Each number is 50 + 10 x the weight over its row's rms, rounded and kept within 0 to 99. Layers, rows and columns count from 0. The size before them is the row's rms in percent of the matrix's.

# layer 4 MLP up, 640x160, rms 0.116, rows 88-131, columns 0-159
096:69 56 41 49 37 47 60 58 48 52 56 51 33 42 47 57 52 43 65 46 49 40 45 54 54 34 41 59 72 40 56 59 52 40 49 42 55 47 39 48 64 59 48 44 71 50 42 51 39 46 56 45 44 35 64 47 51 64 51 46 36 44 52 31 36 72 43 43 46 33 67 64 46 44 37 51 69 37 45 57 49 56 49 71 34 57 51 48 36 65 36 69 46 42 43 48 47 62 51 50 46 45 54 55 56 63 50 54 46 67 57 65 60 51 35 43 54 42 38 56 43 62 33 30 58 47 44 49 41 39 63 54 39 24 47 47 49 51 69 41 44 60 40 57 46 59 44 71 43 53 58 49 60 60 53 48 59 27 63 54
105:42 39 56 50 54 67 41 54 52 34 68 42 50 44 48 58 61 71 57 48 50 65 52 68 55 49 36 51 54 36 63 54 53 44 42 53 62 44 48 29 50 42 66 47 63 56 50 50 51 45 40 44 59 51 31 50 51 37 44 61 49 46 36 42 41 65 46 52 49 49 39 51 45 30 50 57 32 49 46 50 39 52 59 63 50 49 57 53 57 42 55 57 65 29 58 59 51 45 61 60 50 51 76 39 58 50 63 59 49 61 64 32 60 33 40 49 45 54 46 59 25 51 45 57 39 67 65 65 56 49 27 61 54 76 45 53 65 31 56 47 49 27 51 48 40 61 49 45 53 50 46 42 41 56 43 54 58 41 42 39
107:56 44 45 50 54 49 56 31 33 61 64 48 61 38 35 77 39 38 46 64 39 44 52 60 43 53 66 57 55 43 58 45 46 46 27 32 49 46 60 51 57 44 41 54 31 59 64 51 56 67 41 58 42 48 45 55 67 46 59 46 51 47 69 44 35 55 51 55 65 54 62 37 57 46 51 46 49 50 43 55 57 50 41 38 39 64 66 46 62 43 38 55 52 63 63 56 52 45 62 42 46 36 36 41 46 76 42 53 55 48 38 60 42 64 34 57 47 47 45 34 42 53 50 52 46 50 58 40 77 69 38 40 49 46 48 52 51 50 54 43 58 51 71 48 55 55 56 65 31 65 52 52 53 49 54 38 47 43 68 67
099:52 62 37 30 42 47 49 46 59 64 37 28 48 40 66 49 45 45 49 44 47 47 59 56 50 56 41 59 35 53 70 66 54 37 48 56 44 55 55 45 50 44 36 53 66 74 44 53 43 49 61 60 63 41 61 54 43 49 46 68 46 57 53 53 42 54 57 60 65 49 39 48 49 48 29 50 57 57 46 36 44 50 54 71 59 56 48 37 49 42 37 48 40 33 62 32 53 49 22 51 45 62 74 49 45 53 53 40 54 37 42 72 70 68 62 52 29 54 54 57 59 64 45 64 46 47 36 45 39 59 57 55 45 45 50 50 61 53 54 45 37 51 44 60 60 54 56 56 32 36 57 73 54 51 41 48 53 50 44 45
100:40 54 68 43 44 56 71 38 63 56 49 54 31 52 62 35 65 69 58 45 46 38 47 36 57 44 63 37 48 75 38 51 43 31 31 53 39 47 51 49 46 55 59 50 41 62 68 60 48 49 50 45 62 61 53 50 35 44 34 54 35 60 41 50 51 46 44 50 50 41 59 42 53 41 52 43 38 53 52 65 58 63 38 54 50 55 69 41 41 61 54 49 38 40 50 44 57 44 60 34 66 36 30 46 39 57 71 59 55 55 36 54 66 51 45 47 42 63 60 54 55 61 49 37 50 64 47 73 57 62 50 54 59 45 43 58 61 56 54 55 60 46 55 53 46 65 50 44 56 47 71 32 51 34 44 37 54 64 51 44
099:58 74 57 51 49 51 49 51 30 65 60 45 63 59 39 58 59 49 47 40 50 49 33 34 47 45 39 32 40 55 47 49 34 55 43 66 51 63 50 64 64 69 61 42 41 37 38 50 60 55 54 51 52 40 25 40 44 50 56 61 39 26 48 38 47 51 56 46 61 31 51 35 61 50 35 61 52 52 60 44 54 46 33 52 33 56 54 47 45 41 46 41 55 70 56 75 50 44 67 56 60 51 48 50 46 55 64 45 64 50 57 60 58 55 49 49 34 46 52 57 51 51 70 38 33 51 58 56 51 57 59 45 58 36 63 32 51 42 68 55 45 50 45 53 43 42 50 34 56 55 55 48 35 50 39 36 62 54 63 34
097:52 49 50 58 60 56 49 37 46 33 39 70 42 61 73 44 49 65 51 33 42 40 71 39 51 57 51 55 51 51 64 44 54 28 41 60 58 47 33 34 51 52 38 54 57 54 52 59 43 46 34 43 44 55 71 52 64 66 38 50 63 51 54 57 39 64 40 66 51 52 48 34 54 33 60 46 46 40 50 48 45 47 52 60 44 41 56 45 29 58 49 42 44 35 44 31 53 51 39 58 46 51 48 53 50 32 46 58 47 50 38 36 43 53 47 55 59 60 63 47 66 37 55 56 32 54 37 63 39 39 49 48 58 59 47 57 50 36 37 39 46 49 51 66 68 54 42 52 43 40 47 55 65 42 45 35 80 66 47 43
103:64 49 41 62 60 49 54 52 40 52 61 51 52 59 39 54 58 35 51 57 65 24 40 70 55 46 39 55 41 37 49 37 55 62 63 52 45 54 37 42 56 45 25 56 42 51 66 34 63 61 62 57 66 71 34 48 39 35 65 37 40 75 54 62 57 54 50 53 61 50 47 43 37 65 57 45 49 64 50 37 57 29 59 46 70 63 46 58 42 71 39 60 56 46 55 44 45 46 51 51 49 42 41 55 49 46 37 57 56 56 53 40 39 62 29 36 48 51 50 48 40 49 52 48 53 56 32 43 62 53 45 48 36 58 53 57 50 50 50 47 64 59 40 27 38 57 55 68 46 39 44 64 48 45 54 55 44 58 47 42
088:51 54 64 35 64 44 56 50 54 63 52 58 47 43 58 72 62 56 44 48 39 52 54 43 51 64 30 54 54 37 52 45 54 52 50 42 44 36 34 55 36 56 60 60 44 56 44 39 57 36 51 66 48 40 55 50 36 69 30 33 48 47 51 40 45 52 44 69 36 65 45 56 58 67 51 39 43 48 79 54 56 48 48 56 41 49 47 47 58 62 53 60 42 34 48 42 52 42 62 46 51 40 56 59 40 46 42 54 74 45 60 58 52 42 48 56 59 59 66 35 27 47 51 69 52 65 42 55 43 48 41 32 52 38 40 33 50 30 36 52 33 39 37 46 70 47 54 56 58 68 51 50 46 48 54 45 64 48 51 43
096:67 70 49 38 50 45 69 46 52 36 60 43 51 51 65 38 59 48 43 44 62 54 48 45 53 28 63 36 49 50 24 58 58 46 46 43 41 40 57 44 64 54 47 43 45 62 55 51 37 43 39 38 60 59 47 58 42 50 47 61 56 39 42 52 74 55 60 57 31 52 48 51 61 51 42 67 49 51 61 66 60 51 45 51 55 49 57 36 63 50 49 56 37 43 40 31 52 40 45 61 56 66 53 58 56 61 66 49 42 77 43 38 34 39 41 46 64 42 47 39 49 44 45 42 54 44 71 62 34 36 58 63 51 43 41 58 52 52 55 50 42 46 42 40 48 72 58 48 55 43 36 33 47 37 47 62 50 36 54 32
093:44 47 71 56 43 49 30 37 60 49 52 58 48 28 50 58 41 36 42 56 43 59 50 59 52 69 43 50 47 43 54 49 63 37 66 67 57 61 38 34 58 36 49 61 40 65 44 48 41 45 45 43 46 64 56 48 52 37 55 58 65 32 27 46 54 51 67 49 56 41 47 49 64 65 69 42 57 58 29 57 60 49 52 45 63 61 47 57 38 49 37 50 54 60 48 43 47 44 50 45 53 61 44 44 49 40 56 57 41 50 38 57 32 36 60 59 42 34 46 55 63 60 42 45 30 46 53 54 44 66 57 41 52 43 39 60 48 44 64 37 53 66 43 35 60 44 55 53 69 53 48 47 48 43 60 27 72 58 63 46
106:54 39 54 42 57 65 61 40 44 60 47 68 67 53 49 46 53 56 78 61 51 52 61 47 37 36 57 52 54 71 60 25 39 58 48 52 28 64 47 55 44 52 46 56 61 49 51 51 49 60 47 59 53 48 35 43 65 52 58 68 64 51 71 31 40 39 63 46 49 47 47 63 50 40 33 33 54 47 45 43 35 51 51 56 43 48 46 50 44 51 47 59 62 49 62 55 65 43 47 60 24 60 50 39 53 59 65 62 52 53 54 55 37 39 48 75 50 28 37 54 54 46 60 37 46 56 46 49 45 61 72 45 54 57 41 49 36 48 56 37 38 60 45 60 40 59 41 55 39 44 53 52 35 43 46 33 51 57 44 48
106:43 42 41 49 56 56 40 49 43 44 52 60 42 40 51 37 59 37 54 58 39 53 58 43 62 53 54 40 44 40 45 46 60 63 54 35 66 56 36 61 50 48 49 54 57 27 74 62 59 38 48 45 67 46 61 52 57 50 39 40 68 29 57 34 60 32 62 56 46 37 60 51 37 33 64 43 40 56 54 71 40 38 55 31 46 44 49 53 45 40 33 43 45 52 51 61 52 67 55 42 69 51 36 58 45 62 30 59 45 57 43 61 46 54 52 60 48 52 48 40 53 43 48 60 71 47 51 59 49 65 32 46 48 64 48 50 74 50 57 57 52 52 59 39 52 45 68 48 39 28 61 53 43 54 38 46 58 61 52 33
112:48 56 58 34 32 54 44 38 42 61 33 32 69 59 43 60 52 37 32 55 53 47 56 58 47 49 48 31 45 45 41 55 50 51 64 53 53 48 68 56 40 54 43 41 38 58 58 48 38 36 36 49 37 50 49 53 49 50 64 45 31 47 67 44 51 59 33 41 52 47 59 43 56 58 48 44 70 58 69 36 64 54 31 42 60 60 46 55 52 63 44 72 51 60 62 39 54 42 81 51 57 60 64 62 55 42 68 37 53 48 47 55 49 33 49 44 59 40 33 49 55 57 55 43 49 39 74 46 40 49 55 43 56 61 64 65 60 54 48 44 45 62 52 59 38 44 38 50 47 52 64 56 55 39 34 52 57 50 54 39
100:65 46 54 54 62 32 50 60 66 61 37 50 56 48 49 31 33 44 55 43 49 38 51 45 45 55 59 40 51 41 53 55 59 48 62 60 41 41 54 40 44 67 44 42 61 56 45 42 56 48 59 58 55 66 40 50 41 57 35 45 53 44 53 47 46 50 49 47 28 59 57 28 57 70 68 55 48 58 44 60 47 37 44 33 54 59 31 68 37 51 53 28 47 53 52 55 53 52 39 40 52 47 58 43 54 65 45 54 47 51 35 51 69 70 52 55 70 60 52 49 33 39 40 60 48 52 57 51 29 54 58 30 52 51 61 61 40 59 48 44 53 37 33 39 69 59 66 44 61 49 47 59 49 45 46 48 66 73 58 38
101:56 45 49 61 53 67 30 62 48 27 36 43 61 42 42 44 50 48 57 56 56 55 78 53 57 49 42 43 50 45 41 48 55 45 52 59 38 43 52 42 59 55 44 48 65 67 46 59 57 54 46 47 59 64 30 58 54 62 41 47 48 36 45 49 40 42 45 36 62 48 47 56 53 38 75 46 64 57 44 57 74 36 70 44 45 42 44 55 27 43 45 71 55 41 50 55 49 44 41 62 65 37 46 51 41 47 55 56 64 36 41 43 52 40 60 42 59 54 53 37 37 38 54 67 43 53 66 57 58 49 48 22 38 59 58 62 61 48 41 38 59 48 45 41 65 58 70 49 63 59 39 41 49 55 58 50 44 47 58 40
107:55 47 54 62 57 51 53 54 32 52 38 25 53 50 40 70 19 70 44 49 54 44 32 41 48 59 32 63 59 48 67 55 61 39 65 27 51 47 52 47 42 45 56 62 54 42 51 60 39 50 54 48 45 61 51 64 51 30 48 45 49 51 63 57 43 53 54 66 48 39 64 62 41 62 69 51 56 57 55 46 53 35 68 47 42 60 60 51 55 54 52 58 47 57 43 51 45 59 47 59 64 57 40 55 63 58 46 44 35 55 43 56 47 62 49 45 50 46 56 55 49 43 50 46 53 43 44 32 56 39 37 52 52 39 63 59 67 53 56 39 65 45 31 20 46 54 77 38 51 54 48 39 50 56 61 48 43 40 65 46
092:48 39 48 73 54 46 51 49 24 48 55 53 34 69 40 46 48 47 49 63 37 48 56 54 42 54 34 28 56 66 62 45 63 52 37 60 35 48 39 58 36 66 55 61 40 53 57 37 43 56 47 49 58 52 49 65 44 50 29 63 42 40 53 55 42 55 57 50 58 55 52 49 53 44 29 58 47 52 47 51 53 51 60 48 35 62 45 53 46 58 34 40 49 54 70 62 65 66 32 42 40 46 59 44 48 52 68 45 67 55 59 61 44 36 35 54 47 50 52 53 46 45 59 51 31 47 39 56 51 52 45 54 36 69 33 67 33 38 21 62 41 55 44 46 42 65 61 61 43 49 43 59 54 59 46 52 44 56 40 56
100:66 42 54 51 40 51 54 55 53 47 55 45 64 58 43 47 59 63 67 52 54 47 27 59 53 67 58 41 60 52 58 63 40 58 69 54 39 65 36 53 36 45 60 66 44 36 43 64 69 58 49 52 55 61 51 63 48 51 51 50 29 47 57 45 55 59 47 20 60 52 60 37 55 48 52 45 55 42 72 39 39 46 52 46 38 46 54 34 60 35 35 48 40 43 40 54 52 63 49 60 60 49 38 51 56 54 44 53 48 44 63 61 30 44 57 42 20 63 56 48 51 64 37 47 52 43 55 52 33 42 42 45 47 58 46 50 43 49 62 53 44 33 40 55 50 68 58 61 40 48 43 63 40 60 49 50 70 31 37 51
089:57 47 59 59 75 51 60 28 64 59 59 68 48 46 37 67 36 62 36 48 34 45 51 51 62 49 58 60 52 52 36 70 35 55 54 42 45 61 35 58 47 46 44 47 55 66 59 66 55 49 49 40 41 40 38 37 38 42 29 52 39 49 38 49 44 41 42 50 30 41 57 58 53 37 58 49 42 43 27 59 59 27 55 46 41 55 44 50 49 42 58 63 44 44 57 53 58 54 54 43 51 59 56 54 48 39 61 61 51 59 40 60 51 49 41 69 45 43 64 52 54 50 69 37 51 58 67 51 38 48 38 53 57 70 57 36 64 44 59 57 41 60 42 41 53 60 64 45 47 67 35 48 45 51 65 37 40 59 42 56
104:53 43 38 57 36 53 43 66 56 61 43 47 57 60 47 35 30 54 47 72 35 50 52 54 46 48 42 57 37 40 43 34 53 58 51 48 44 38 57 58 64 69 32 35 58 50 47 61 64 49 47 31 41 42 31 61 58 69 38 45 49 71 41 56 54 48 58 56 52 66 44 53 68 59 45 43 45 44 47 47 55 48 37 37 72 48 58 58 42 62 57 56 71 62 44 56 67 61 42 67 36 56 52 38 46 54 52 46 40 46 42 51 42 40 36 50 38 53 55 66 48 47 46 60 41 41 55 41 51 41 61 50 32 59 40 48 35 37 51 48 43 44 56 62 69 44 55 36 65 40 51 50 58 57 46 65 56 72 54 42
096:44 44 56 52 49 56 55 50 31 60 52 60 64 28 52 59 60 47 71 57 51 57 32 31 47 40 48 68 55 54 58 59 42 41 65 51 59 35 55 59 44 44 43 45 52 59 41 54 60 56 71 39 31 59 60 48 54 35 30 55 50 52 54 67 62 42 42 48 54 56 57 37 45 49 58 64 47 25 30 49 50 44 38 63 45 30 52 45 56 52 51 57 62 50 40 45 49 34 64 48 34 49 56 46 56 71 57 57 47 57 59 70 57 56 25 46 57 36 50 52 44 43 54 44 45 41 47 31 52 62 50 51 49 33 47 43 53 53 48 50 32 49 63 41 45 56 39 48 42 43 49 51 42 38 37 38 73 48 62 64
094:55 46 76 62 57 32 52 38 50 46 37 61 57 54 34 56 51 38 32 61 45 56 56 35 58 66 64 31 46 63 54 49 32 57 50 49 44 41 17 57 50 47 51 47 42 47 43 49 43 45 55 63 59 37 50 51 44 58 54 39 43 48 37 63 45 45 64 63 47 42 60 52 42 50 59 50 43 45 49 63 40 52 56 64 65 33 42 52 46 59 41 53 41 28 39 42 41 50 60 53 38 51 40 36 49 60 36 59 27 57 56 72 39 42 43 53 71 47 47 44 75 52 50 59 36 59 50 63 61 54 58 50 49 49 43 60 32 52 58 49 37 50 43 44 48 58 38 57 57 34 51 57 46 51 45 59 64 35 56 45
120:57 60 61 50 56 38 52 54 43 46 50 39 65 41 39 39 53 56 56 63 73 59 49 56 57 62 49 71 36 46 60 60 33 45 31 73 37 78 42 48 48 63 41 50 42 62 65 42 52 32 39 59 54 54 36 46 63 45 66 41 39 36 50 52 49 44 64 39 55 52 55 46 47 57 61 62 57 65 57 28 49 62 39 52 52 35 62 48 58 44 42 45 41 44 26 51 48 46 46 46 46 55 34 53 50 46 37 49 57 38 35 57 34 53 47 53 52 59 59 52 53 56 56 45 53 60 45 66 47 55 38 43 44 54 51 47 30 51 51 48 48 51 57 32 68 39 59 30 40 54 27 52 49 35 52 59 49 43 58 61
093:64 57 38 25 51 52 63 50 58 28 45 48 28 53 59 43 67 59 52 36 48 50 50 49 59 43 50 38 48 41 58 53 45 60 44 44 52 62 49 26 52 54 47 61 62 41 50 50 31 72 42 49 45 38 54 52 54 66 40 78 61 55 55 53 44 40 62 56 48 53 35 56 63 37 65 33 43 51 54 61 65 54 42 43 35 43 31 49 49 49 37 63 57 50 50 56 58 43 45 47 54 53 50 71 53 54 42 56 57 62 48 39 38 67 63 36 53 60 51 49 39 51 41 62 46 71 44 58 40 47 58 45 40 42 60 58 36 54 64 33 57 56 53 46 48 46 35 44 56 48 50 50 35 44 46 41 43 66 39 72
106:50 35 46 56 43 47 51 56 34 35 29 48 50 65 36 64 48 59 53 79 44 46 60 57 65 44 58 44 55 67 59 39 43 56 46 68 43 36 52 52 57 49 51 45 71 57 46 27 74 64 39 54 54 45 65 47 61 53 54 47 50 61 50 54 55 42 56 63 40 43 49 47 56 46 45 46 54 41 64 51 40 59 39 61 53 50 55 67 46 43 41 49 47 46 54 62 64 54 38 62 49 34 26 66 61 41 62 52 54 36 56 58 57 44 47 63 43 54 50 54 53 53 46 40 37 26 46 67 51 32 44 55 37 55 52 53 45 61 43 48 20 50 45 38 61 46 56 55 62 64 56 42 60 66 40 51 49 55 48 55
102:56 41 47 41 63 45 49 30 42 50 51 49 45 35 38 49 56 61 49 43 58 50 47 36 67 64 32 60 30 42 36 61 36 49 62 47 55 66 31 37 61 52 33 44 64 53 36 55 62 47 55 54 55 49 55 29 33 37 44 64 34 53 38 60 62 50 54 47 41 38 48 41 40 41 38 40 56 48 72 69 28 39 50 33 40 52 59 51 51 51 67 52 46 26 36 47 44 65 60 41 65 36 48 50 58 68 44 58 35 64 52 56 53 73 52 58 51 57 42 45 48 51 51 56 60 48 39 55 60 49 55 63 59 55 54 61 51 43 56 48 60 55 41 43 50 44 58 49 50 58 55 45 66 45 58 46 58 43 49 62
100:45 46 62 52 47 37 51 44 54 39 27 59 49 24 50 66 58 59 54 49 37 57 51 40 38 43 56 47 51 51 50 43 74 53 49 62 49 63 36 47 57 50 37 75 57 54 52 58 60 40 58 38 52 41 42 38 38 67 63 58 61 28 55 50 51 49 56 48 39 39 56 40 49 59 52 56 36 59 40 67 47 65 36 42 57 38 42 56 48 63 36 50 50 36 59 49 38 42 35 55 44 49 46 49 57 48 57 49 46 38 30 42 49 67 63 53 42 56 60 47 38 53 49 67 49 54 77 42 28 49 56 64 56 50 63 67 49 55 50 53 54 50 64 44 42 66 52 48 62 29 51 54 54 43 46 28 43 56 50 64
101:49 57 44 67 51 39 67 36 30 67 52 45 53 52 39 43 72 41 57 37 47 53 49 43 77 41 31 46 54 40 51 47 58 46 34 55 50 62 39 69 38 36 45 43 53 42 40 49 43 56 57 45 66 45 42 38 35 45 59 40 66 46 61 62 42 51 57 64 68 47 45 59 50 40 49 46 38 55 40 42 47 68 37 44 68 51 60 59 44 55 54 47 50 52 51 37 51 63 35 55 52 33 47 59 57 65 73 53 61 38 60 55 55 51 57 52 46 61 49 54 32 35 52 66 32 49 49 69 39 67 53 46 42 34 54 55 42 52 58 39 59 51 42 53 49 46 53 41 69 36 56 56 46 37 53 39 52 61 45 40
099:53 54 51 62 41 33 60 61 67 46 53 34 68 34 51 64 59 53 44 37 60 51 57 64 54 45 48 61 67 40 50 53 47 43 48 43 47 49 51 39 40 49 40 44 52 51 72 75 57 28 52 63 58 72 41 43 54 35 51 31 38 39 33 53 37 44 38 47 48 62 50 46 57 46 46 60 37 47 67 45 58 62 55 40 39 55 49 51 63 48 64 68 44 43 62 54 34 48 61 40 53 39 40 63 41 38 52 32 61 44 48 47 56 39 57 50 47 57 65 62 48 47 51 43 65 54 58 45 47 62 28 67 62 42 54 52 56 52 53 55 45 41 41 42 45 51 50 48 63 51 63 58 27 69 61 63 42 60 44 54
107:48 45 55 55 54 74 50 45 44 33 55 48 54 52 67 49 30 58 53 45 44 32 41 36 45 59 54 43 70 41 61 38 54 52 66 57 51 48 31 41 49 40 57 46 69 45 58 46 48 57 39 60 45 38 48 51 42 44 65 39 33 44 54 59 71 45 58 44 64 58 55 32 46 46 68 44 40 55 46 46 62 56 70 58 48 41 41 59 60 70 63 46 49 65 57 39 44 30 48 62 45 54 54 44 34 48 52 50 62 43 60 61 38 39 51 52 53 32 50 43 70 43 54 74 50 48 47 64 55 48 46 63 55 46 55 56 52 62 54 50 54 44 44 49 49 53 43 36 45 63 62 52 31 43 66 33 78 49 51 55
101:41 69 46 44 40 62 57 68 64 53 54 51 42 56 53 43 47 45 59 61 47 26 27 56 45 47 60 63 55 45 67 59 40 49 49 58 66 63 61 56 46 34 63 48 53 44 55 65 39 50 48 58 54 30 68 66 34 51 61 32 52 59 60 53 50 43 48 46 40 42 61 60 49 49 55 52 44 37 45 53 18 54 50 58 51 47 54 43 46 46 49 49 46 51 43 54 50 52 46 57 48 36 62 35 48 56 53 52 53 53 44 49 60 59 32 29 62 59 51 55 52 60 38 47 53 68 56 52 42 69 38 62 45 46 40 69 63 48 66 39 70 47 36 69 61 53 44 38 36 48 37 48 47 39 46 59 61 34 49 62
093:47 51 56 62 69 38 59 40 52 30 39 43 48 58 49 49 60 64 63 52 65 31 48 45 57 47 36 39 34 50 41 42 48 59 36 44 51 38 48 51 31 46 60 66 50 64 59 41 51 49 41 36 46 43 59 53 51 48 42 48 49 56 60 58 59 30 66 61 35 52 55 58 47 63 51 57 49 64 46 50 53 38 53 44 64 65 48 55 48 27 46 38 57 63 49 42 56 33 48 57 43 44 65 56 57 50 63 48 52 43 62 38 45 56 64 53 41 57 44 47 42 48 26 61 46 41 60 56 56 54 38 57 57 37 59 63 54 39 43 50 69 49 55 48 65 70 36 79 40 44 63 34 35 47 67 39 41 45 53 60
095:36 56 65 69 50 50 56 36 39 48 67 57 69 53 44 61 48 59 55 55 57 54 45 65 43 73 46 63 57 50 53 54 38 51 50 54 49 54 55 53 61 58 68 50 45 62 52 40 38 35 53 51 51 48 57 44 49 41 52 23 46 55 48 41 27 40 48 53 57 67 28 39 68 54 53 65 64 48 48 38 58 39 39 71 39 51 56 70 43 51 60 51 66 57 45 66 37 56 54 56 42 46 53 43 35 46 62 42 40 71 79 61 60 42 57 46 52 56 63 60 59 45 62 53 45 48 39 43 47 74 42 41 52 50 48 50 48 38 46 38 51 44 58 47 66 51 49 48 51 33 45 49 62 58 40 42 60 50 36 51
107:33 69 54 50 52 46 47 34 41 35 43 46 37 57 42 60 48 53 46 71 53 40 40 43 50 52 44 59 50 44 46 52 46 44 65 64 49 58 69 51 44 40 52 28 33 57 36 56 42 44 52 54 39 48 53 51 52 60 54 42 52 36 66 71 40 47 48 40 61 56 56 58 60 46 64 39 66 73 58 60 48 59 38 40 51 42 44 54 55 25 45 52 53 37 44 58 51 52 54 37 32 60 47 46 57 41 61 38 59 44 69 52 55 40 61 48 50 58 51 49 48 35 32 35 39 44 43 45 53 49 66 49 41 47 64 51 40 31 67 55 49 54 40 59 52 58 52 26 55 32 54 72 63 58 39 42 54 47 60 70
100:49 51 55 34 64 49 56 48 39 32 44 45 56 44 60 63 47 22 42 60 53 58 52 41 57 54 40 49 57 60 55 54 45 52 57 52 65 47 31 71 47 54 52 53 46 69 51 62 51 41 44 59 48 33 26 52 38 57 56 44 31 43 72 47 34 41 68 58 57 49 56 42 37 60 56 62 53 65 65 47 57 55 42 57 61 31 42 60 53 56 41 61 42 43 43 43 52 41 44 57 50 63 49 42 41 42 47 51 57 63 55 57 61 58 27 56 44 46 43 61 47 48 68 43 40 48 52 43 55 32 52 59 33 66 68 64 57 52 43 54 60 67 62 43 48 62 30 44 54 46 55 46 48 42 41 28 58 46 48 36
099:43 52 59 37 34 44 76 36 46 38 62 53 41 57 53 53 44 54 54 62 63 38 36 51 44 47 43 61 41 56 52 61 56 45 60 51 61 54 35 64 52 59 45 44 70 36 68 43 48 73 44 45 44 49 32 57 36 58 32 67 57 49 43 42 44 55 47 52 43 56 61 61 62 45 43 38 62 36 49 41 59 61 47 25 50 49 66 44 42 45 54 65 53 44 52 42 43 56 43 40 49 39 60 39 61 44 62 58 46 55 55 44 43 51 66 49 59 37 63 68 44 56 49 29 46 46 41 69 44 57 47 69 64 49 54 51 66 57 55 57 46 51 36 41 32 54 33 64 45 41 43 39 30 48 45 47 64 50 41 55
104:61 52 44 55 38 45 59 42 46 29 51 47 60 53 59 57 53 63 64 58 45 46 52 43 65 39 63 55 50 42 23 31 33 42 51 26 55 55 48 63 63 40 42 44 54 44 56 31 47 42 64 41 73 47 35 42 54 51 36 50 44 48 45 66 56 33 58 51 36 34 42 57 34 41 48 45 39 58 43 42 51 54 55 61 43 70 42 55 45 39 40 59 45 55 53 54 47 35 42 70 36 36 55 36 58 47 56 46 66 44 62 40 54 61 44 68 48 48 33 52 38 28 50 50 54 63 40 54 60 58 54 44 61 69 52 45 54 44 53 46 57 55 46 73 39 50 60 52 41 44 54 56 40 52 45 51 53 66 44 64
107:42 54 62 58 46 37 50 41 72 45 61 47 37 48 49 51 53 52 45 43 34 44 45 37 46 61 47 29 52 49 37 39 58 58 59 58 47 50 61 62 39 70 44 51 59 49 45 34 52 24 48 45 48 41 64 51 41 51 62 54 63 38 48 66 65 51 55 60 42 43 35 57 51 49 44 60 65 50 50 68 59 70 45 48 61 48 53 58 41 43 59 45 37 31 69 35 77 56 48 71 40 30 59 48 55 42 52 39 57 36 51 39 32 37 55 52 57 44 50 56 54 61 49 44 40 38 49 54 57 72 45 60 47 59 49 53 51 59 56 37 52 51 62 29 41 48 61 34 62 51 52 45 44 54 59 55 60 40 56 64
098:52 36 59 74 62 59 53 60 65 62 50 43 67 56 35 52 32 47 36 50 60 39 49 51 61 55 36 57 42 44 36 44 33 57 55 32 38 36 40 46 34 34 42 49 35 53 61 51 50 48 61 43 56 43 54 40 46 61 50 55 47 41 58 56 43 45 52 47 33 63 44 43 81 51 56 52 47 47 41 48 60 60 38 56 31 41 43 49 59 65 43 51 27 60 64 25 33 40 54 50 53 60 63 50 50 47 53 58 60 49 71 49 61 45 59 61 33 53 58 58 54 46 60 56 50 43 47 40 51 57 56 25 48 51 56 63 61 57 53 65 64 50 49 58 49 42 44 37 46 58 39 52 67 58 42 42 61 51 45 47
090:36 60 49 64 47 54 42 53 45 59 60 41 66 31 55 42 63 57 60 54 45 09 65 32 68 44 43 39 59 50 59 42 56 64 44 64 52 35 52 39 38 43 55 40 48 69 50 45 44 40 53 58 51 53 59 41 49 41 55 59 25 55 53 45 52 61 67 54 48 53 56 53 50 63 43 41 26 53 45 55 53 62 51 48 66 52 47 40 54 46 38 44 59 44 31 40 35 60 45 44 65 70 42 64 53 59 49 48 58 52 54 45 55 48 42 40 47 46 47 43 66 65 57 44 35 53 58 48 40 32 62 44 57 52 32 37 57 57 48 44 56 48 42 45 67 60 45 54 48 33 43 49 62 40 46 36 67 42 51 46
098:66 43 46 38 44 59 51 53 46 44 38 74 49 58 39 55 56 52 62 40 69 42 51 65 50 48 37 42 32 55 52 53 54 37 33 65 43 54 53 61 46 44 46 40 39 65 69 57 61 62 42 54 55 67 54 37 38 41 51 55 47 59 37 41 47 61 56 69 45 55 50 55 36 51 43 55 54 44 69 40 39 60 51 71 51 64 49 61 47 49 54 58 62 47 46 57 40 33 51 35 67 62 65 55 65 57 61 49 62 35 37 46 49 42 44 43 53 72 39 65 57 40 63 57 46 70 42 45 39 62 49 60 44 53 37 48 40 62 51 24 42 43 40 50 47 37 67 44 49 54 54 51 50 55 59 49 44 48 53 30
075:65 58 52 45 27 43 53 27 50 57 62 54 42 39 62 60 47 53 63 50 42 64 38 36 39 56 61 66 48 57 48 58 53 56 56 49 55 42 46 50 38 37 36 57 54 56 48 49 43 52 52 45 57 42 44 53 47 56 43 48 43 57 59 46 46 48 39 46 59 64 40 49 42 49 31 40 33 50 44 51 36 45 56 36 44 70 59 42 48 75 41 36 58 43 32 53 45 42 38 53 44 76 71 59 52 35 37 55 69 56 39 62 43 50 52 42 63 54 51 46 50 52 38 57 72 67 66 57 39 62 55 31 57 40 52 53 53 40 53 66 36 57 53 36 57 60 56 73 51 48 44 54 56 44 69 55 46 34 47 59
097:47 59 53 60 61 57 44 57 47 39 62 44 44 62 43 43 60 55 37 52 49 38 45 51 34 62 49 64 41 43 60 25 44 39 51 51 51 56 49 50 54 40 48 72 46 47 44 54 58 58 37 44 48 33 56 43 52 42 49 34 54 55 45 39 33 57 58 57 47 51 47 51 70 51 46 38 41 61 40 56 51 64 42 33 65 51 76 59 51 45 60 43 60 37 55 63 50 40 46 40 45 49 54 33 49 43 44 48 37 56 47 59 70 47 47 49 29 64 72 39 46 67 47 29 45 54 40 53 39 70 42 55 39 49 72 71 34 52 61 35 50 50 47 38 48 42 57 41 34 57 55 27 47 64 59 50 40 40 42 58